{"head_dim": 64, "d_mlp": 1344, "norm": "rmsnorm", "norm_place": "pre", "norm_eps": 1e-05, "qk_norm": false, "parallel_block": false, "init_std_o": 0.0506, "init_std_up": 0.0506, "lr": 0.00422, "lr_head": 0.00576, "seq_len": 1024, "doc_mask": true, "steps": 9525}
Each number is 128 + 24 x the weight over the matrix's rms, rounded and kept within 0 to 255. Layers, rows and columns count from 0. Numbers have three digits each.

# layer 3 MLP up, 1344x512, rms 0.0826, rows 836-852, columns 384-511
161141146135098149152125107148130134139088104099102168105123114151130117140142147128137165121153139157175142130138084111145117132102051153156098126129138121130140165122135110127137103140116106139091134166151163105116141080158125097166125135117132120153132139111111138142094144113161114109125166150114116083159151123138105154097139132140133096165128155150109103169094148156088117127112
158142100134152131124137101140166136172097089154124187150143149120109140115129140109111132115147170131112132107104109174115136141162101148123116175153127141165142176125144134144152142161153124094164110182137100139158125128111112109057130135128163113128108142116113099144123119129139170128125122150143131127096102149131159162131149128098144130130158127096110188117123125111113137125143
115130169163162120111125127115129144106142150133119126120120110093105102144144111148101130117152129085108159116121154153104106113131134141142086131142103142160118091176126093140155145102164099123126138122181099115175144100208153150125121105090111094181110130138132111123118126113135159116146155129149149093133099114086128090121099112147131128100118135108125151098156170116173117091155
103151095138150121107149172117156158154120149146153095161160121105121124148121123110103144121145129098116146175168109167163121141116161117147118128133141136162085121109105124133137136086111125116129115154151155072111103142100145164160121162155127127072156102136170163105161161142116138159148128143151160079129110138159087108144163157144134103128117106128090108126094069133176156131173
145139120084131081115110120149153132121112125118131091140136120072100160139182114155089132129065141167098151150111117128121122136120186091123094121125133081115094123145143125141160129132143083090129111098170136146132146097141136155111125126078124139122125139155138159103092100110143119096131099173125101125113111114165134133138114077123164123107101120130099121124138140143129159128127
149132128155156111149111167146127147123136123126102137151126133111130124114130144124109127111133167142119115131154135153099139093113093101150096146138152133112104123115132131111124071111160144092107133114140091126117122127132099110081081124122103105139135136156132116114104147132116112130138120107145112112130118097153148145170123141175133137166115142136151091166135163093132097150119
133139141117122150151159141096114129088128137120110136098133130153136112116107128142119134124154128182135163113132114141152138100092123176121132120105117096134137108138110124146145141078151113166132105140120119098119138132076124170126125159147102147144136161076147092136114143100117130125144169118182126078151149156123126148104132129099149102126174157146149129158182132116153181142134
117154144089152109137111125143124114101133161149144129134077105140168119145122107110156164139115127146133144142148155127112120131141114114166080140127112142091098122133140130143142162158193131125130174127133137120101097093170143124126164133123122142132154111138161092140127124125125167123115104130125166156144118151115148094101117114100113172104114156135163104102123081159129167118134
110102081109119128138111135129121122112092115155094137181153138118145184150151097128129121148124110130123126157116116145172119149144108163118151162118193147125113141191104119114158160202121104101187095150153099107137126104161154097105098139137141159082144107093140156132125120101109139092136151115176119141128112123130145171133089123146107144164105134169155112155162093174134124116129
069066136178126070148106122105126140149151151133145138159113110127119125107141135153133099107147128137158121118117125135131148094109133137113161149126167113113124108155121120098154180097115107101103130177071148175120173141126155151140134118126136108085130104109132118156123118151130101118185147119087169149138103128140143151119190126122107092094138106114126131162096162141103126148095
088112082155105127098133147114125109064142155162138094144106085113162157131130122088122141128133149079123135142117130169194168119137140096104127149084154113122109148117077096145123190125170106110149157136078115114144163144128136112126114113120124100142155068113125159037145138129122105168147181137124123101107126121169119164142175114176142119093135142166162126107117150160142183082134
085140087136137095138111119107150142096073118151125139114164105134163184163157131162189142137148125106143133135116086133116131108101124113144155126109189141120143117165072138181117156104119158087149139118117155108170092119150137113112123154117082130147126102154113158107089182112142129140112131104110129149171134096146135141125141112099144134127163103127127110159128133124134123118117
058126129152136175109179111098106160130102159121190130135107128109126117073134122175102162120121157113099095134120100118113166137125096135150122147083164117088120142090142166173082137154093150141132110109141068145086148125087138136111135108082104116134097123116110137122081116159101121116144140118122141100129118193152126134126161131125157147151154109153119127099112117077128070156115
159133139100108151123100176154136158140127105152124107105159081097143141133123146139170130111110125135151134093088095154127122130123130090119134129155084143109107119105137125124132093103127145114159100124091129142122122102123134141121180154143122131143133111184119104122146116134143102104108120128160116161139124110161097134123135118130124105122157178077099117150127138137147136125124
107083157105121131124124126148160096079143132134083108102155146106138146139118137073120124106094091154126135134126111158132125105081125125118120170159114131142113170143135126124140132112197111129119121113111148187077141139135103137143153117111205086111164119146122124112127109182125132126124120140104146116109139141083083134104081111093124087135057109166122148174145154133132158106163
138115163101140116118130111107096160125114142102150118126116096097102113099072094147120086173107138100165140122135134108137127161130070092096155143129099100123170132135111147150167117128131128068113123082118128169130127120130163167144145143137144148130139136157122154147134117137101151176142106148157112122138129179126089134131142152155093210088105159139111090111152131159136104120136
169131063131137107123098148103133122127120104092132128116141130179131129134148126189093119116135090131094122141084126146116113136098154114136124131101111138134152142122119127152133110131147127109117130160140147152093130097091098168113110084096131153152126114181115188105131109148155143137150143111123173111138141135100127093112124136128151133125118135145135095103135121174096123133123
# layer 3 MLP down (transposed), 1344x512, rms 0.0486, rows 836-852, columns 384-511
144126098157102115096164144130126140124163134130137092126116176141097142112098111135155152157126124172095161141117124121169156112163121116101095142126109150146142144171162139111148171134101100120101140126160116151130124167102124156118157141114136131145150159134122137102095114093159178120093136118124141134154084103121141180114138114104114166131125176173165147098107116159168146118122
151131076109137082153129144152107117112144127102149151115135103139118103122146143152118124182110140125126162152118113134105134102104150129104160129126205161162120122140128140110095092083112112113124133117138128099083159130152118096194081109141096197143131104135095171181096094143087116140145132115124133127121135117173115130135079074119077200145146148144206125157173100101107125109126
151157109118123115123123162126112171135141131146115118139109127123123147085101110079143149138112091143076110132155104145135140094095147148119147136139145120135102142149141144105076136135154109144087157121100116123104118133110101144082079131138139109099165086096129125164106146129150159112147152134136137139096113154147144122113128110154117090149118117132114079180133125115115116104083
120136161103149151129167103128114121076085127104093154073130129122099165105176140121101147144164135095130130115100101147090147107120107177152151095064138140116155172115105141165168142119126089110104174106147127134138146103146134130139104125142070143100113133141130121140140086109112170153128154120099137159144138123136109155132156092146180129129101099093136087126123108150080093169136
152143092159137161153085133113145147145161149119099167138114120107110126194119121138127129129136133120125123131130126136109134149128137130164116135134115176097118088118157110124135155152154143141127161167167118139128108120117101105149156130104098141137132154158099099148168080135130132136115121128100168152118109116094105129114106105130121116151141118096131164115140139102142117142119
128134169104089102121151125128100061096113155129127154108106130127143119129172096128105162123116176123100105127126166120162159129169149173125127145136168090136180090104161165118087113141096126127126121109135059116136127145136119119161104146109128181147100119090132107142156083132105155175113129150126123115118169128173116133106111117131150146108149165153115120166089145102113136136138
169164144096126139090127096125132133165114106149157177143086134133107149165089128150122135160146059135142138105106103144139123136158126114078155170112094128170129111155145110123100127105119115140149142130112127114170157142136138093145139132106134164109161149127160124109117084147150144169102104121120145131159115084081111126118123096139102132109143101114105142094147114146123140137125
108120142142114132150115131101136141130147121148132095113120132161126130172108121148109146100104135119150127129127092138114115151139162148103125120112153104140152121123134145140074114129105095108128110134153112155146116128131096148121098111155114145148115112169107137151122075085073163142116125161134119128135101137144121111144102104133152125116117111112103183142119103113178162128117
139108115156106142087083106126101157154126093139208160143131106109140109115093125146146130116154148159196174162108121148143120117110119131157171137157092107169135129118129143152146145119143108158131102134110163117118121159096098174150159140135100123090133131108094145176152129134127125081124094151115118148134123168131169128131109113155133096142090122117105124181120163095086104124128
100122085091072135124161086090152143162137075118151115121124091086146132106136147133115143128102171131088107134120145119135103138099131142117124105138142132121135133150149115134099070112130146127103129112141060135164133140132069093133094146126116134148177121133114166161122105134114129124182140167170127140106145121105080124141120095160130131159157117131123143105110096108171145091158
143138135148102124110097127135120111081130100088166091128124117126100139090139137111109106125148105150111152121149107101112122127116135076111156152091096150098116121149150152149140091138159119134099111112139114110143127109091187146085088139129191099096139121178106136113131090136094156142122129144132141122116151095130135083098146139122132132106141149133175102139163126149150145140145
134153141109172085131154120134148120143110111141093116119062131146159137149151129110153129095137149150095133152139102153093117140124123136085133085135130125123139156148138118086104075126139114166079121140183100108162098131172134132174134147100132124092101115142114123146127092142127127120118134161170139096139134146102124108141151156125123115146142103139147154121113132108095132123128
181075124123143135157100160143129152145142094049100133167109113147104093121104118148128118107099111155176108117158146154150126137138149134143134157118142134168109120109129101126159110122139154146154138166100111127128165105116120165129144132144102118116210133074127099105195122141156145112119096137089125114097122136128147189115138140075127077132124152162124119109168099146124116129167
088127108121155153117111112134115113129148118140119112141133196169162114139119138150143098110132143113148189146106158113134121122163137107105104111140121180102144114141151131146131141139143140113152152163168184093138118108095098140122126118167137141174107161185116104111133143119104142140180144148125102159151146179159122111166160142119137110163156163123150109158162103112121097077155
117170146154120157156128086139115129139084105089104144130084145137145150125143113141112116085114106088137086112092127125135167150132152113151097137153095157123121126171140134119118110101072172101144153125097131186144086132136088148095121079100146141125101088140101122094120111151141130169117125079114126120134142124094122089149106134153139139122128146133094152119124153179070155128145
125160166078116108103123137131104156125133138089100156126124157108122138100115129086123137111093128117179146102114106101140100089123153125125124128155105143139102155150135136145162114096101126130118140134146133132125132138049124132163164110064134136126144126116113132088144105120151135146177113075092100125112114093127160108111134129126127078143186137115109150096125116131122148130118
131107148094116101117130099132135102112142133170120143092111147133128190108156139127153140124130104155145104104135157105128123139139133143113136109120174153096139131104089169144132151122136133114131110132143094140114111132149149111115147134183118161110135143170105103119125126130098132122107112134127123150105108166199130129165169113132121126145151091113149127147140124157116131114102
# layer 3 MLP gate, 1344x512, rms 0.0789, rows 837-853, columns 384-511
113114161145124102151159100109090123125097153096118138110103145098123115096132140185121141113127117114076121164155134114169147115140095123154105091109138146103107124103087143162131122114175135112127147107172128097131148110157140103122115133131137137150122143133115161113088168140130141175092148133177168146132167136104131117108100161110143090113184131139115153135083135167142154096095
108117154137144109100091105120129124108130116127135097157107127121151088122165141167115116140120145145163108122169087188162125137120124151098155118119145178119170158110125070087120143132054123129093149170060125093138113121141108121121172142108106157101145134128100137153147168156095112132101089097155141121167165124066139146118111119119107134110088159107172134117097147124114124170082
119132085123110153135125146105114132144127150135150096171125121131134092163181104119158123136141167115115123139120153129146114152176161106120148109118171150140124105124125111156117139157118163148160138147136099149161096140082142119167128132134150101154115102145131161152085090111110132144119127131126156083127170091124125141158157135134112132102116100118096085171130113133126139106117
146088140080112125137134126100147094110145137137103107143109075133142143165138125074124081169130143091137134159140120146159167158171141133130129160106150106130122103140116116084119159154096121149108154148150079122125128149104090089118091125157161128151121133110134110070105110111069094157138150149157092158121190130106185132130098148078161163062117116134147148144161121111151150104137
151164104133108154123137103141158113159095127133117079140113119116177119081172131107132142140109074115145132107112156116107100121130137145166133072140119150139111104121138177113134124171180122109119163098168101128120139140083126121153142133125138144147115144138106125135171128112106156115132094140172163157094129145102142106145171132145174141107158116142111142166091144111150120075114
142129095113172126143156102127124122140135119151135138135123101120132127112110111109100092133101153087132121142114121143090124084175132133131124142128128126138160101113120081141132141161154126142093110103110138112133134113105162130180079106104093111115123131116131140139157135110123069138132108127134136108114138165141131131171110133149090168111109163154107126124147140119122095072122
153139130123168132075150148116094153148103113118133115136139147106139116129146153100141133148130153118129103057150119094126120127110107095143139106118120154162138118097110138145141152090132127151158206153150079114148100168105119094100092178132133143114133138100078171135133142175144123147119173134122123181153158150101160108106128146163156126128091143139166113101114166106140111151130
131081100105106161093139132069182126141132100111145111156132122113145136111117083094129133082107092138096121097112128145189114118155167121126135146069167116107157119157117129151172142129162124136119150145109148131127156092170118135127120116172160131105108158101154109136131095134143140092127145178153109110132118126106119137135123142105147100123133089138130117171121179123132170113112
130160165109109130161148117115144161161108147141130113123109145173131133147099092146146099151169103091125146131111163119092117128115129103122177118120094111111099096135145125110107100097103108112153080126122136153116157111141132107134129141179094134135103135140172128106100144130136088151148127130100116075111091142106142179151037138133134149082145165120111138109126103144058149126092
091072123145110133159166121155102155146177124138136084144108138100132120177112110115097114105077144101112092139123138099142124143152138137141169160144148170149172115096158105122184149183147153123097160084141156120162109131118152112106111162149123110156104140116173140095132125081127144187154119093136123167136138163136145163115116057125096085109109118142141107122155166116113164123153
079149112094092104161155139101123072127115123132148090129137131139098119121129119123173110156149161152120177078131132093113103155134123111121091136162117125130136158155165118112144153140109127130135148154085102201088093105131151133105127156179115117149145131156186126122154118135114146116126134111120075127129091136131112159084137125133124154111134134132147095135104176127123098120100
136147137113129102142107107102102121096166117092156153123146168119143134157111119126083119108145136081095135142173071101119089154147176165147109133142137138081116164121125112103090160154136160123084170150121113129159132173094145119120177104119109147140135152121097111191107130146155114153107129129125105147123148145075160170132113150139158121134119141102165152146146144089105122158108
142133124138106134133122103161156122120110141128151172142181110138123155152184109096135159143156123142131184115157159105104101123133126137135106122125162086126124138100111132119147129092099134120115142133102159107175132124127112106085156140159123140127117122125134120101091092118109123124138139129123148111124096164105165169136122139127100150106135093158136140116132090127162118114168
156130152148160110140133136132090141134149152128126142148116145120072130123093134150140135138177157120147114150138140163103108121137094099160121124148107147129118099138108144143094112173068136105160130104140086161145080120134089076130140130116135149183114129143109162134042131088172099152207076110117125076155125150114112121063166100128107125162089132080118191121148140105147161151122
118087135123105111158105116140153162134144107139123100150144110142156145139096145111132112101134148140117133122155173151151153131136135124122096106117134125117104149162143154128114149130148167154110114137161132142124118123113165120125143164134129134134140161099160153190107142127092115115143145145098141134110076149133098135107133166156122142124124144130105118144137177151139104130146
124138103125080133119106131143109158142147119118152139149139128147130080158152125140114155088129132152097093133128153119123154133141147127116131133112163109170135110112133104128130129102160092140103126095127115096155113113139087145140136144109138137102160098176109134137093124112139130138144169110140142095125122139127131133156114113147155114144134103127133133143120113126140140126087
120136126119092116092131133145137137150094116130148167122130104121139154131159100121103116143101130165112100141112152098133115150147117147088118143117146139163156103143169182121149094132142114101144124098163159092122129108108164126112095109133136113130138135127108168115120137127169119129095168109116163121125156094128130099121164147130154109144131121125125161106134141116132119116120